{
  "num_hidden_layers": 12,
  "num_key_value_heads": 3,
  "intermediate_size": 1536,
  "norm": "layernorm",
  "norm_eps": 1e-05,
  "positions": "learned",
  "attn_scale": 0.0884,
  "parallel_block": false,
  "init": "normal",
  "init_std_o": 0.0111,
  "beta1": 0.95,
  "beta2": 0.95,
  "weight_decay": 0.092,
  "warmup_steps": 200,
  "dataset": "wikipedia_en"
}
Each number is 128 + 24 x the weight over its row's rms, rounded and kept within 0 to 255. Layers, rows and columns count from 0. Numbers have three digits each. The size before them is the row's rms in percent of the matrix's.

# layer 9 MLP up, 1536x384, rms 0.153, rows 75-147, columns 0-95
097:147162123074146123090049123153120127150098147113139100145066118121157118107145127131133160086124138138107127128109157129150198121122149118140076115133169099086150171160094100137152110157145134112159114168134100107082137144128096167164133143135082120155116085152140137144137129106140105135
094:187128107135124146088127108082126151126110124116169105150108148096161114096111153138131134126172121200124160130164133131154116144138102140161112100111167171170114118122068141135088084111120108138103189178139128121161114152115141141112141083140099105153123077133100168128132132116119143145
098:143147159144178116139120134147120163166108124106097115130108128112145116095104144119082156108117171118134159169101105080138157111141117106116134121145128144156136159102049120109134084118160087103121119124157167160099127101138121141133129139140092105168126134116155156160136134106152137136
099:136101091127192113134117144085100173118105096116137151139148137130155093178144115125121139125141152108127140131124131115131113131120136135109162111106106142139154101143148108136112156152136128116156130184114087145115135124135159150111116127128140139134123130122131106119116125102120150141
103:133125132114141124121115108095112092105124143105142109111149140110132146096156110114119151136191153101124149096117138150129130130145077119107130115128134173148124079179134120102135134141115103134119136122164114146131141109108112151115118176161140146120097123158112114120140140134119082124
100:112167129140093097112145193092137127128155113087087122145122106121139108051097139130124137110108170094121182137151090133136139146145152135135146141119133161152112134142162106105081117135111108111149104121127084133126114130121084165132129134103163168155135131135096155112125128128159118116
094:135125135114150103090084124121102104129132140130092138094120123142158127124113097129118095129133101111133182137122154144112138074146103134108089115158130156145118120141099121129094126101103120108125139139125161152127121185136085126139135157104143109139153121106158134101123097086110151117
106:113104134135137137119119145151150133133121108126140138120136127145146131163124056122171137069156125113151131158094137123101158129154172120110103191127159141138130132130113160110072101130128146158139085143110159156111127123132136138131119083087141135139153135126126156129129135095114143111
093:090134105100167181144130139127100126131120172124100129126115150111166127161139159114111093114097097148147148127163084156123122167151155114169164150155180142102148133123113140149119155128100143148174138163181141116142109142137152157105130140133174109121120136159115123081105145111169094123
099:135108165163174159141130151127108112114182135100121117119119150119149128183151127135114111135131115088168140123130128148156120149158106116098123110109144145175130123134119136132154118181190130146152129087113118119141116167116145120140126127130120160121162101138136125112101156148127112105
102:138106156129127150113098138149163121111157090187111126159118120134129096113137106156134136082131125087148122098141062135093126145134149158098135150153152119117132113126087141152130154114092065148133125195145135106114158126111148114114087150123101121131132122141157130124149116100128104126
100:131164196144139139147096113150143169172136131125100145092118136160113115124126135149100124082166112121114104132119117146097121138128126150136098109163165127146143087083136156120141114115086111160132140157148163138133130119121101105123149100131106109147141143129114097186141118121168135142
099:149098142155109093152120129096108164105091119104109117133102105138123099069131130130172118101111145151089158114112123072109123134126171120128111135111127108100125133113123118121155126133125129129129150078134109122105154114133127128132165098083079148120111115150130134082168118117146098121
095:131131118152118123145166152122115135101118149114145158137125176104124124180141124117145129121094124161096135146144112141144076165109148117114141133100155152139125139130141143122116148135102152133142129163111100167158081144099116124135119119143108138107049190108159169138110112125094140070
103:139144102113138140110130145133120152107157117143162119132111145121118107115127102174190119131147151099152094128175150123121136135089115134120131111096151123150111162115108151135134128139097114158079127162161120102067121082125151163115162133153150109082140151117123138118185109090175124162
101:129128092137108129085093122102186127130097133116111131109122139087125146127159130131210156156121118114147108132116121165123177125076133184176097139114152130122117141105095145161133085118151138131153121127127124114087136129152136157091112127135122094137098135173110114107152100128126129078
093:133155127141104108116075149116102078107134115142076150137123131100120119131102166089130136197140158150101139118102088159150103126166145159099109126120155128106126111111120130125130128132087122160144114105158109088155100153130122154115147123152092173096158106135095123150158123090082108164
100:094129102154093151124132150126111102108126147108157079110106142115166122109142117146141076125133106114133155110101129125138131151148088107103125103135129110138177128090078131167123130111128111108117144116155099115071109129123121120052084118137148154110101136138116151125111124136112119104
098:152084126145128148147118169113140120105124078152128115110088140093115151124108127118090142129160099115133125115148120135165134116127105152108129142121137136136147124140126118117104139097092125132116102129137147109178124120102131138140146081119075129155095055107119166133149142170125136145
088:134108119145163134135147145122156133134097142129114150109151117105120135119115158141161122153113122112098071101140121123122141087138149112124079170151139076143132136090143157145168117117135115140150122118113121127136081125127160104126134160134135103119163115147117132120143127105145159114
111:140130191112167134127091136116189109079137150104129107134077165112116111117145113123122127123109145107105112116136107132140137162143134092151160094098125103113081149143135175103127130118148155117129132097137156136113140095146132146127102106107111122126125129137120142140117172142087115117
102:090131089127136139112130151111119155117117141093151121128121155112126105172097177117149059120119131140151145142115117109123109093105133096107115121131169151151158161104123129115107140142114073098125148156138145089133164122102147115148140111073130148126069122123123092151126148119150120147
108:083106094160144094118143147105137146109155126165103140121069127173161110091124109103153115111136116105145156085115121143161154124126143096166124120127127101169116102136139129185113114144138163107130144104112145135156096131115169153140121130138111141160139118144110108118107122087123161123
101:109145092111148140159155124129142108132155136137124123147157144133154094175136082087080110114107150172170116143118134154149191124121148117092143137106150147140158127138170131103087132095118109130133159151162114172162145137106143099136128152176102128145158090133096113120117143105126081090
090:151138059113105174140115111149103120128137121125128114142090119143126145142088112107209116125128095151154112140110114130142148101131149112142112144132136121118112118126134118151174077100163174155118121138113141145098119109117139109132153140111137126127148115106118158140113156137176144060
099:102127110127103136157159122127119150143125135111189108109098125105105101137145076110124109090133114146137105161119131114113157113075114120111106182080129154123129099155101150128103089085160181126132124151163150147170152117104136125134133158111116132094118206119130119125136134129128120125
099:116149151122103095121147135133114114152135135141161206115206135132121148108127115123140135112169105139112126129150065138122125114108124149121090117145173132106140129142152108104134109087084099120098149142147128082116163134102118125133136153149142126140151150118101114134186118153158153137
101:145089122087131142115145106159083078138135116102159070132166106137145150139104097113134090144164126137150118117145146096115146100113107144094101118166112085143134102111111096147125095090131146148093110142156111103104128138145175146135133088137134116133128146096135118148182136136107136166
106:159103129101116155153145159156121152154102102141134124173066125124127128126084112116136085166131103166132125133100166137162153139136138175113138129095160155100157143152125149134144094140177125135151108158157126136135099101167094127111136107147137127110102133132120118109138128138105091110
101:091089152163101110140103151124097098114114135175142085113151131110089111118095140101142132112114146154150107114096131117111096134149132098099117123094115061095138147166132102127137152122135160141111122093136110089115086098116106119148123106093114174123125112158129136148141113163108095159
094:143147197145112168131123150106126143130138116146121116079105157145140131090158148147159067148146113197103100138117139129108172124122168117184122065127167131120109163144159146127104155097165134123092101122140107108145141108130146120130146138145147112129156127126148092109138137149115123146
098:141148146110158109142125150120106112126096080148141137186135121160118161117127128149171117140137124122121133130100141146114130134108127098179115135059125099154098156111085159136143106133113112120181090134077156106149134130113138132081130083162170123109125122104084099134132148115143138119
112:154166130153142160098120114163110172126145094099169132167150107106169125151142118108122115133150112146141152123167116116140090129150099184152102139135138141062118102159122139135122153156177111120118140119115127154164101124119137158155097114098135150174114094117140141184127136132151113132
100:182153123108144159151095118135086151148125122125154132113122167116171123100077105128129127109099125092114118095116156125105142131098159213138144110141083129123131174121188125162179111091152149116176102093113116141135123157134109092123111102179167131100124115096135159121085138126134138151
100:129078132112139126136131091168097150130144152157086129123115117156165124149169115106132162161116110149125083110148127146104147112134151145177138126149128161106115125137176140064144136157132168104106121097116070171085109118162103128129147105120069135148087126150118124149125128158094149146
104:150101127117109135121110111134120138128128157119158132151105134103109120187101097125143107083140113184122108123111102111085139090101130085147150165170086119155094166157131114144116148106110134129115167141117123109144104120149067121138098118115126140147119110094158121141086120138123110116
099:166105177130127139120165143138144180159171149104135123133145136133107129115109114132111100131106103144103156173108120088169147108134116139093121113129151101121108145145155119088058157058120136126086106137091109113119099113121139129141156122134163101156131127146130122110103117149098140176
099:145113145108114131133146113161128100139109107147143136125109132109133152174105122107124112171123100113142165178093168136140128084138107129126114080157078050155148119132177148109146126096111146079115095115113128155089123139149127192167135130134119099136165155106141137139128161194140129166
101:081103134117106106142111125113141120118156126134144108118137114166135152158104131096086133165111118158112122113106107152104118184115141128139133120086119113195103196133144094138059113092130120109162128134125102110145126110100092140114131137092103128135086128065131141128131110104118144118
109:038105167130130154135110124156127084162131138064125127077129189093121150109101149116134115135108157124136075112107076114127125126115128145112125129103118099116133069117118156125119141087112106111135141176125157147072146119191143124128111109140127134139162118123093121088097104116112143119
096:141147110140132149165132114147117080114081114116131140150123124170134170115115165171140144166146128138122126131141096137156124143122168133083096168125133148124148121169169123134121165156139138101117129173145147158166125150126098146124133165141119125133123143149180160133126151091119142111
105:120124103105088137083135123144141182137112131132133119152180146103118136093150136125122143115135128132115116100144119152143140139134089097139148124146140134132124094113083119103163115158168129169085165145120144141168121164133116126100132099126123157105153145118139149126122090111125159164
096:125136149116116152172119134107119132089090124096077154170087122116127117122141136099119159151116121134109112100112170156149103148125106104178140127141105143128137115127157137152125170116182114130166117142140138169121136100080132145111109149127114173133102139150077170125127131128131101131
094:111149113091085130113162147148098119177106111146140117079127116129142099155168100161130111128179144120172138147155147176109135148144143088134182123114124147137107163139135143142095122145151122117173128125158085134102164150116116117139170086131159152112088096125116112126108160121131118136
088:148134178156147134144134150077157150132115131156175119113170109090119122088117162148125130128110137145139129141110116141123167181129117109099121098119158152120148121103126176103167086125119125102142166078128118117110107142158099166112173170093151152167138151110109169159137097119122147151
107:093115143140115137149158190149151120121125145093121190123101092143109109150113099143106112133113162098117088107138126119139113075159170110095106087152135111105120121134120100106181112132100145104121154148121129141137152128088106166145091111130113153087162117115108119163132060134099132140
093:087127089131149105111114101162143086143081095173140106136111142149101110152160158102098171131175120127112097145122103108122126133128123159122119123161095110167124137161154154131126115135125186109140119063121154124168142104168131096118149162130126140122090111152141118125138124097115139070
092:117134121118156162129099136200185074137125099137127147096121129115079142207174094142156088113132128118167145138162118100141122141134114135124122111103134083097137146151146140131150122138073117132128181098137141133149137115152112098113189162170146156150153161121135165113144149081147168122
101:098122097121160132135129140138130168124113118151100123102142085101110116151135114110144059124148091127072105130125118103116118183114124133145141173111097155138151091144131139107118113134132151120149140131113130116096176130084096117114110124147108100107129112085115097092088176119130107147
105:130193121139141147121127134147116122140142167142114119115104137120123131093165148081129166099136149147151129135123103096099125124138106114130175145122103133135125176149146142142152159161075147174122113116129118159120107148139153136126123145094162110120077110094109097120165153148094132159
103:119133154140110132170166119140081120127117118121145101158099118089161093141130129120114111140153143141097150155135148106103097110154123117117137142146168119102126154130143143113139183121102150138131125095123126114131132116114091167135117110079121117156053137133127118144122136130098066086
105:182105130152135111124136123141118142111171122163130119119078171125125155072163120125134101146139167107083126133156129112168104129136107098127143139129134138104086081150157140126134099138202101090126183190136146134106101122124084159088129153172090107124105108124110142100143107180120136124
100:136123086119149093113127101102091116146091125137161124102122140157130140095096115120100140153132123133134120159134093123145120105170140126110122144128097144128145115123130094102076143128112132096117127136130137140131142109138123146095091089149102055153125137185162117094150109161126153131
099:149138119140165147118095139172099150149141152134117095139143125102155159135117121152125086129152134112143149095115140122125140141110153164136155142172116130131122128095128132177137110125122145131112115130096142104140140117163144154153122136131157086113113130115123203088153157088112124152
106:156099161121165116125160113175133149160129153149155115144135125120104099131137065163103131145134097157166124119119116108143124125138137144156128129171125142116152143154078121108085172122156127094078130101109196131122117126132112118150179154108135128120157072153122135127162119123142136129
105:102102115116138135104152128175150136128102092144090117150117134126135116133110143142147135113122135115156155151150102117131107130109108111156136119158121145146097115112120124113102078118054088112159110125106129144193154120148117121122109121130133112143123097138169126133140095130161133189
101:125120119115160111175107150144116107113162101188110114146106096162164163127129111072132088145143099129136108157109194146116076110113145107099143156137145114145147162111132123195163096099154129122135117131149149172130115070157104085121165109107157141121111107160130128112116148099118126142
100:121125122115187120105131131172081106127162205108114130135114106110111132127098112132143094129101127113104106115166088156101166164122121154143099085154123113110122079114122093107121151134132168140085144131161145102104153114139101138129123139179162166112144119097106128106107134087188156111
092:126122158119155132162133137135144119112180151148113119147108158143124130135151137089120111129129098122172111126176155138128142147142130095121132114160138130135158136142166175132154152149151124140109116121138103163186144086138115170136093155156114123171170149088181158158123117138144168153
094:144117121145088109119138108119126136103096113141092140155102136104136165124158144113143177086103093103149115124149095113092103101143186139141172134146121191120137152137118147162109112114114107123120113120159136150132122147098154143142154117084158142120129135111157143164090204116169147129
096:144134123109142134165179104133124112135117107158147079124095098087115139140137124105115150127147121109157149129130082141087139147139154156157167172151118122147104137092147141115103145089164164100145149115136106120092101153105132115118109112128157101116115172139092125116117146112072164098
104:134133131085129125141138105133160126133139127127139112119089133139134125128120142103144092116165110140146138067169141126135142128140124105100094111154137113100132132072173140116099138129123196098128119144130095132147116075153127108119165124080108145095094115075121113096079178150125114126
100:155119135145126109143132140114090142134102112147154153110109146137142163106129103131153115143144153120123166107164149146123151170129141103118155152119138164084136142150138127157122176151155142133148085188119160132152131122129103112194133143079120149149165143152106154113146117149124131117
104:108140128119114151147167124124138154140100156052118087112146096061105156160144119102130126132095116121119122069130099130122155121153114123159087136125117097169135147136104065125094059136174113138135130158186086106124135137142123111132136103137149133122116088118143149097141154147156141129
094:173061160071108124148116141089096124100098144163113140174152121160132140090143146141116125140155108109164105139149169095135117109151135140119106105132091091130115132083147125142144133170136157154180129168109116191098133132120139121113089093090119104128132121118106166097118146123081128117
104:125114137077170126096152136122090135136120168114111143124085114104098112112154109117169122132142126098164146156167104128108175111114120137192156145146114121108153120113162110101139142135146160128111155159132119130138117149147107153132149132141120118092158181144117109118135142130127139112
097:131179064155193077188116123165094154121118133093089151121082124099146120155176122116092115124117113115148138095108097181141122111091148138123131079113105153127121148141134162107115145139137132115106131114112115183112120133160063091127139114115124142082136105102113102124146086132146185129
093:134131098105136138098136068117174203130144108124086120180099158134128146136126122146159138136115106135150165176169149155165084139125162152154095129157141105136169140155108149123141136122133088118156132160123159087157133149129156174155162090121142113063140116128146128119092074136105131079
100:140131179117113106127153144163137071097168142128171163109117145184143146089134129135136100117101114136124101139152123151128145128148133091154161089134116115100109105103129121107100157121131132126146143166118112103139137141133110144120119132086136135138142123118144127151076082125188136123
104:141115149093123145147125112121096161100126123104129077093110135143150113183099127122128121091117107202146089127137142121120132117137128111123111143113125127089122127103102096141131101138120185149121093115093134128096149128114104118075150108081146115120138135099091106176061119131131134117
093:103136134087117118153123135144153150147103087155149137123139125131110109116150132191116157104138151188179113111131088146173157133104116120118066130123143089161115130110126150134149151117148117160128165180145120122143089123125106161132141119148109161107158104193110130117130107145106144127
095:106098110136160121116117151161122131112079094151131175091110114127176126106114166083124150124081144120179117127104108129096174125153149119099147143109153155153098106150151137105145107159136132089150174129109149106103097122119131115137155175093141129144133140160127128093152106118126119123
100:122143117123090127145091128128141094127150087129129096113087172155099154117182139141141139132109113155141135096138100110121107071101155146113127152115118161152123078150142166138131137135147144160141136099126111122102159128140107138151167127124070131102120182082140146110123147125141093134
# layer 9 MLP down (transposed), 1536x384, rms 0.165, rows 75-146, columns 0-95
093:113093113099127147112160122136133137164139170150145095128153166172136157122103116146123140129157163118152138103094153122109142090145197073091095108171127135152129125123104130158086121158098141129160130127133155154118134080161140127120130139140094137124091157161119112156168101117146146072
091:167116142134101160158169123094104151136167148135103162111104100126119138167117127109157131093109122130106151122125097122127141184152135155128140122117184125109124118066123121075136109150155107113158133106078104119134164136090116123112137125168124151139096130124132115119130165108153147133
095:122109161079095102149150121176123118112109098179144135147153123144140094121122129120106104110089124135164112117129144154129172165123121114125078141122122123119104113107105104143130127141136102131120120130122128137074135150103148117113141155156128131142150125091151136094158101115136150120
093:127098174152124152111111115107171083109100123132180124131123151103119157126147157117189120148110131121150147124134116123116106137147149142146101101137091121142118096098115157125130107160137127113137125144153100120080143133117156151167152139093118129164099172153128127135136162103126116131
101:128156155143166114165156131105134107100113115142149140141173117095128131139180142149111147129128156151124100127106082129149123138106115150156125181120131087133112117106099097112105102103100163148109096176129102165120098134174107084120115120157113141104118113161122124125174116113084129169
102:088097152127133125094087132134120165110127124145119079130100145148094112150115147140137106148150103133107128086108149135123164150135104112120138103091129151078158139125139106106144140152131104149148148113123121109108112118107174113116137141123180111100098106141084127111133115143106135104
100:156101134182070084096099143164145124119113125110114137041113076066113162145151140062160112073128152137143170102097161116113165121123129140143144130100114085090159097120110134115154155090098143126156145120135128120124119120147121148130102108157155092127081138170149133120083137123112140108
112:148075130156120137128126140086149148153110129114136180131084090166121091090122128130136135160117127100151095104141129172132112093100129175152149147146140106103092172080172138150127115143122154136146107166141140143144123052109114141133133082129119146092103099132134107136139120138106104121
100:129142152130133109143124141124140181076104154123144099088123134114130150112146136101121148153156117135098135093160141146155119116161123147158113120120133124169127115110158067083132132101103128096137144141161120164147126119126137099140106085116161124113174131081143145096118119113117082108
105:167097155144108148106131132145065127106109137155130123115159156137124123127088152182135110185138131117114078141133138168116167155118134115120115142148123129124143140084109137159130142150115155074159145079125152150146112124126105067130143135120154154139081138106147126141087113128115162081
095:100122101126154108098159133141102109111094081155117131150121074090113118146163139114098096090117130154121155131138133150153154129132121133126164119127140131117103120117114172086144131120138089167136091137192154133128147102125160157096089115156095126124138129155166108130139098129131130126
112:134119174174100105139142110159103109107155174105115112157172092127150120119110097184132119114054113146115087155168071109127172112147119187124134093138142100155129108114122112090150142117125152129108106094128144157186120168114094146135109071114147116156133134115129164140150122154118114118
105:154138133131121115149124149153145129115107118110097104103105127166124136173123102121095110125150126106139180143109118095165174147092092134101149126103123082095130073110138112182179157112109118148119149120102127081116121127151120162165114148122177117150121137163151189126134145147142161076
101:129110133173073097112122144115149122107148117110123174153099166102153127120134208117100138099135148143126149131144143142131155130083163120160100111119134129109118128120114102107134161110080083182139131118124124103131146142093078100122144139106173112120177151173126131135102113110133124104
101:133163136140118137149119140118148055121157139095092128158124150129123139135106095140158138145137123118146131126119144172120115164169157143104131201150105147156117150107131142130124130100153091120100127082132108128178136110141087127122111168145120153140123145105106187136115108107139132125
106:113114166113149140141127151102137131160116152156156138089126063095155129121147113198156126139109059168203142156140124100131097116109116126137076133136141174155132152118134133139145124120136125091098124116108094152083121058146133102140128160120109104144101140135103114122140170120113131114
107:092118160099156162182130122170148169131162143097104116148135222153099138115107090124107107131121175159152129107113100089138129138113160144131159107133105140143108118118142140088138117137095132139103117132172133131147113115099137150091114076131119163126160114105114110166164112140067137092
097:169128107143099185117106153151121136144117100135116138085114129126132125139179134141139135159127125104159105161160118135125122156098123117140113154151152054121116150163160131133152171152131122153171118163134099129143132153163113185139173155146128143129114136133123140137173149144099140116
109:099118154137094107118105137149105099128113096090069162131117116148160114152104148058094155145087113145112113144136154137131122150133093127164117116140156176150141101118158159139138124158121136143126138128112136130145135136133139151112132105123158118131157100101146126133169113168127140161
097:145128148104127094127140171134106116044163141146169109143104099208126146143131110082119103092130142115149079127121153093143119136113128142083127131143098112097152125098128145144116136151143182128101133146118114122142143170162112104098102127100124127121128149064084105152120105134101110098
108:121141144141167134119156134161111098137164134124148150163150158126096117110138130151137133121094159110135118084110166114117087198142122096129127071176137184120154130109113131138121120093123108116121119135152153127157104158163103121170132089113147111145120101120133128126125149150154128140
088:122115184109129118142168094135155153129132178084069118126144182146105110115131112160124088142121157114121117112102101132116108123135134122113141116132133087117170153107118143155128106101119098133152123133117110109160115120137122119122138111127132100135084118123130099132132094105148100137
109:086180130117087094128138160111103116139134156121120163164159172109143107162132100151078120104100104145123110111170138156127170118137172127104157135127111119132150104112124088118181139143121128128120151133210097083129134141162147139131148087134147156145173066149140149129145120135134134084
110:082131064154134143121128131144135106100175128134113130159102113139080157164116130125111135116114149149173113103124126141134089107117131133102138122113111169119117142173124112136104147132139128114129132124163125183135162097094153145126067113160097139148120143152079094167108119156154108100
103:146119139100137121155127119108128126117135132106106138171103131068099147151149157104074133149130172083093111138163150111119140130101203128161133088101104093104125126180114154128104113128089153168120121141141168173123138124113143129117129131091117130146169109122126118143094159112160117166
088:147140131128105071121119125147134123143134124134125123148126094124120125130135125175116089145144155129137120103128119142114155121129065126106097147112121171080105138169159095178122137126095136128123127140165128128064140136125158123137104079099143137145104141148150140084140138139121119140
099:121137140113124122097110121129133139155152167153114150173112114122153097144131121092150136119157091126143132106137113122116147161139132139161132114142166142158120151117113166104154124117121103163101148101128152129144161093145114180096098184141108123119148164133136090148170100128135114154
101:066121163139102091104193121144132145109173135135118143153094107172133126128144129062158125124152136090108123140142164123148159107101137131125095163091113160126135134151148120114112153108134155138099136132129136073148115188151151110118127103107136112111132127080112110129132122120151106125
078:114148160108162140129161098107154124121120109127129113075151051121144140144127144076136114134127133096162172146157123155095125100183154097144143168137116133125109102106122091128130100131138151136136168135115160131099130126098099107155137168133087113162168135138112096154140149164125159180
101:138163150092108175141164143175148168091129144141094134145104133132135110123124141130068140172129126130135106109123141136146125087119142148120131111110111110182170147118092126132150123092094165124141134121091095101096142137136132108113156134154106135130150134121126101118144164157160100098
092:133114078174162176130137156128143121130137112117131146095146139126104103169125141127131112162122124143113175140188137140101129072113128126116160150125083094135115125119126135149161077137133121163194145138113114164144139092111116114111145158106105130172179121126088131152136137143138113103
106:106093137138122128150119122164113130127184096095177122158122153108099140115106162112157104110118075131130137105145120172132102116095096110106126139156111133122095135127087070093158113107096126119096105093091123115099115129154112127110160141112090159155128128123075135106128122107110155133
078:088148125120114134144141116126157138069145065133156121180102047116176147122138145142098158150118159117111122154115111138104130148149158109150131146150120170139118152096139137092138127141148116125082142140127155120145108100174111120129116142186126126119150134147132148105198171140161082143
086:120160152151128134147128104127181129068137154115117111147147052130137093171139122098131118128097120107161147115114088105122115179140146074142138128120144102103121149131067164075150120140083139157065101116138157122120092105123123143122141135162111112142150147115093121123167143105170135138
097:105152139136109110118199106120173137097133129137109078128094130141143144100132114113147134115106126170080079115100151155170094139090102167134127100159172179150140119160120137142133152160108102122109117116145124062094137141115147106119120155173117108142153146126110144119165122118118125108
114:128140127121107077130129113128122111127110107131122090126109095098110166128101129144122120104122130143133126148132088155157130104130117105107097131099113060130143133147149150100144133130117120117117119152141111159139153087100076126179118176134097160124121134143146090169131108175142132132
091:106142091109127136117131111137146121117103128202049129125113110119126126164124107153113135126134181134117119098131182160159136119118155119134110114146139131105143125117131133154168115133141109153134180095125148118169128092131145109125076159158123114097155086150139143119131117107122160088
104:117088108140123129127115165114139118166144134132135141143128096133167167111116153134125177072110118120104135130100125125145115147129122059110092148134145142125096178141128113161117117119130121126119100139133146159128129111151141127095140128145118136145106152134142131127142083154125128169
101:122111096154090105108104116148103109140102131154096135090145112154158125114169119135082106138142131131149106127131186122094122180121137107130180148092138097164138148150146139153120076108153181132128128090153136119087144145134142116104136126124157137207095078188110120144131122128090129139
092:130169152116142127125125082161141167117089091099133154145161133153125097150147111124145129102147165122113106135125155130109094106120108102146123143175137083114168154093101089118106108113141092138149158170135088134094156117115132131104131144147117118146151089125098092133140128114120115148
093:131150144094148112152099094121159118146145157101109107102138076125076101177128131144147120124148123128095120115139109137155140163117104174162139128125129121128110153137080135092134120128144092158177135094128138150149105087128155137132137109066142136143128131117134128099134125159156122141
113:136110130072104148125133110119129107132158078137096147122164170087101108122176107150186107122138116125089121107155092115129154140151150138130139135158116170144123132128148146165143133111162100144116128111089156114133072127113079104160139080122108094137137157156124122136101146115125132119
100:147109133156135082086117115111114133118160135120151149171145087122155124157146178139103111120122168155141202155098154099114145127134109128164124128148126148139122141173134121110167090129128144105108141146128118148158149107141130098107166082158045139098115098117172153144110147136106138138
099:122071087119129124163097115161145143109162133107157132144140094108130142133053141118147174104142150110139140139125127142143140130147122130100146041100111175125122158148126125137181100130130158123125102115157129146115125114147085178192117091128123128163131143151112146143123107176177152140
084:090114156124136114161114111100166120093134121123180127154098130117098151103184132082122150114143118116133125133132119133136138097123135135110149126112154126147142150138187144161122140145147103152148126132162157154136152131127060143111126124148080144133148123102104112153146119130171107125
106:135122129097125102120141118136102139110104138111143141152146134109117106111114136142180119129149125119132147137140130171133151152085105117124153120064165080120125151123130128159123094120146143107088105117101098146131109132127078136170088145120115145135134109111171161142115142115103137152
088:124147100143106131103112115128103135155087080109147154127124106134174092170120111133115136095081101123122167143150124127119157160128146129136098110095098121115191115097155103110119094090122167139100169113122103131139138096091140102134132121124098136139146127124082147157175131137138160146
097:135160123130134090144185163136099130131151115161146090139110076173127082111171100127156103096154132110114128125141131169107134133098168137122138092148154166131128106155128157138149138135074120091131091136094142146111137134142173095107076098107139091113087108117172141132099084145118115134
102:136111103194135102093159137132129113131133093129109126102122147117140108116153111102153100129108087103153129107138122145102113154119133111168164134101156129115146141179177132131143140129094124158156120099131124100168168128124131142115150101132173092131139112134174164108146152144130103101
107:157131162103152113115159133127142099140154081107122129101115142073117137153100116139135133104122142111131160101129113101139129164122144140112122136143095118140178162135134143148148163151141162142144125155118153118177109136124107156092079184182123102157136165172121168129117091152136139138
099:114131161160079139155100109097120095145140088134109141131103156120131166171121133151158132144127038135134138110124111146095144088099122126112108162139137154154118112111132144136146160114147197121141146149131107135092135108096161106154144111126116126124151094146122135139112116175142102123
102:115139133131127125131141137152130100151148155108138126142133174139149107147127089130110134127117126140137133101131080143121125173081111125108152136160158136126149123127129099112161162154148103130105111101134156135139123126152127134155101152119107142160169119187215168097159119173101168113
099:080105160150114133119102117105114138153127169137135104124093122122129133176074140153148144117126194125104164138143122151132129080122110141172142105127129117123151142108126127122112098149137157093170114138143134108085114137120136132052136109109150148111084132135167105114135145103160121091
087:081116125103166106089155123150169128102110118086130136137132033074118130144094137123105161119135132092096107127125141106158149094131112122143102144161132126119116127104120104101133191108167098141140114141171097127137122113085142106116121122140116121165146100120144107150090113143129158135
095:133112139145132077112094118128163139134112126129099118115112176143128086122098120113124141129118155093117064114136137139143159125097129088160165126133115096133147163163087149136138144128111151101127156129100160136117142121116144157165087147130134128086117129132154097110089118147137166131
109:157087120104142125157143102115171140119120115149164131114151122101157146116164123137110098166149102080163112133136149119134132147120127147137165114110104104137131133081077123097120107142123149122138137140117093124099127137167169142154066114122103078105149106148116119141140143128180103153
099:115174109133122100138093107112153140143158155123118106136118133109120101146157121107094083136118144138124118134131095123170127177139139101090113110138140140111146139123145154168150115094097089113132106130110140133114094136157091113081131167183120152130105097146125146113058125095130143146
098:124133163187083110125132166140100137136076094136105156127123067135089138126169132113079103150090110077140116084113141132120105116145138119096120164119124155127108148129135153139118108125123099132117140156123082122153184158121154143124125132123141151125082123134110144128120128138078093129
094:146138102143085130125154156131139154101159115141133134142118214145150111081128105143172112094144130161088120115078110133105146106128154131088137127107108109142139115087133129117129117093129116134147119138135135115132098102134123124092161121141120128130103118175089118148128160133075110150
089:157121126114099140132118136151121106116146183155075100087107189096152120110174090112146089074143116128096122114154140130144122098109134135157154153132144123115105132140119139113105121146073099136145130151106163115093130152109116161116129144114124117150109127101132102131106154169098153130
095:110126138147147132128126140128133074140076123068135184154105056134134113114145132121168133139087121130104141163098131171153133115156165193119148089111145093110133129127110113114127160134128122163139116139144089137142100166102094127117184156130110105130179150160140077130165112127123129146
103:119181150070132162126157167150103122093078118119146098142144104124091162167147109129108099141098138100115124138125103093150159122154143104145145097107142078123187114133115128130139115132115079122163126161112114144105134120144110119132156179121161152141177128133096143097092094150106187139
096:118121139136148099139134154157113144122088126112136172117112078106118147140065119147111112164135162109123138099169147130134151138132137100109141122157140102135095146101112128153121168148116118135178145119097146090121091162121151108158117117132141119130143135160160150167145128127144150123
112:140090137104121122170156192130122122149127157117105128125167122098097145165146122135113113152112147151148062148145143136085152145108130161167099095128108175142146144103127147101127070081132096136110064190118085117138134136149120104124121106130117148136163136121148148098122159117113144117
103:106135143142100117101121131094113088098128080090141133110113152108106127118174175157156132088165117151125108149081122105154113153110181131144131105113111131130140120092130149116125123118112120122105147137136118115144187076093179150105097155098125117131082148078127147139113121159143145138
106:114092141119144151088103139124145101118168143118090112123145151166146114097115111111081152112118112163172146166170152139142133155139097176144142123148074130195088096126137158153102148148117125129127139143175121087120172128154161154119141131119122122166087116111142102149088124187112088167
102:133165094130154169164158124142123136131187122134085121130082108135103149162122154138144132142110148142129146135134150097129096128101109119104163081127144125136082145136080144130144204126092134117124133097118147132166134123148100124159150116128102144166136143145124094168103134166112072095
090:132132124125177133120138143116121128150100128076164137164136157177119131149131114178164128117135148108154126125126120155111114113076098122121152125117094120124104120160105126153110165138121137156142152087107181096141149114132091126104128161140068163161140115135120089151096157161191133150
110:145144080129091094123147111151117146160154122112085174143156140146133148127112154102128179107088162128140138158137146146161133123093093155149103130112115134147125143156114148137137152128140111123134118128093132108162135112079111115118129121117126124150187118134123130131102164150158136146
107:116141170123137106121140130122149145076105100147125066144120162121109105113066111125102114107120121121147097106116126126127134128103116144092185107136102136164134101119127110108117157124131185089120103131100159090137132155107147143122144108148109109181111172175116111125117124184111155087
096:126117169105113088155168092108141092146115115158119112135097124078093132148162161115131123144102116113131103160168152134124123141162142160112132109114117124116137138137115106104146107179085137101128149127142175132113150119147145149137084139152131153143120114148096168088111161113112131170
104:154146092155087124159104098097129116140147145072128167144134159142122118129127130129110117116119139154126127169116100115129146110185140159142126118122153136135171127140123163152112143148140162128116126116136111113091145131146128142156123100125113097100185139097133142145156103106112105100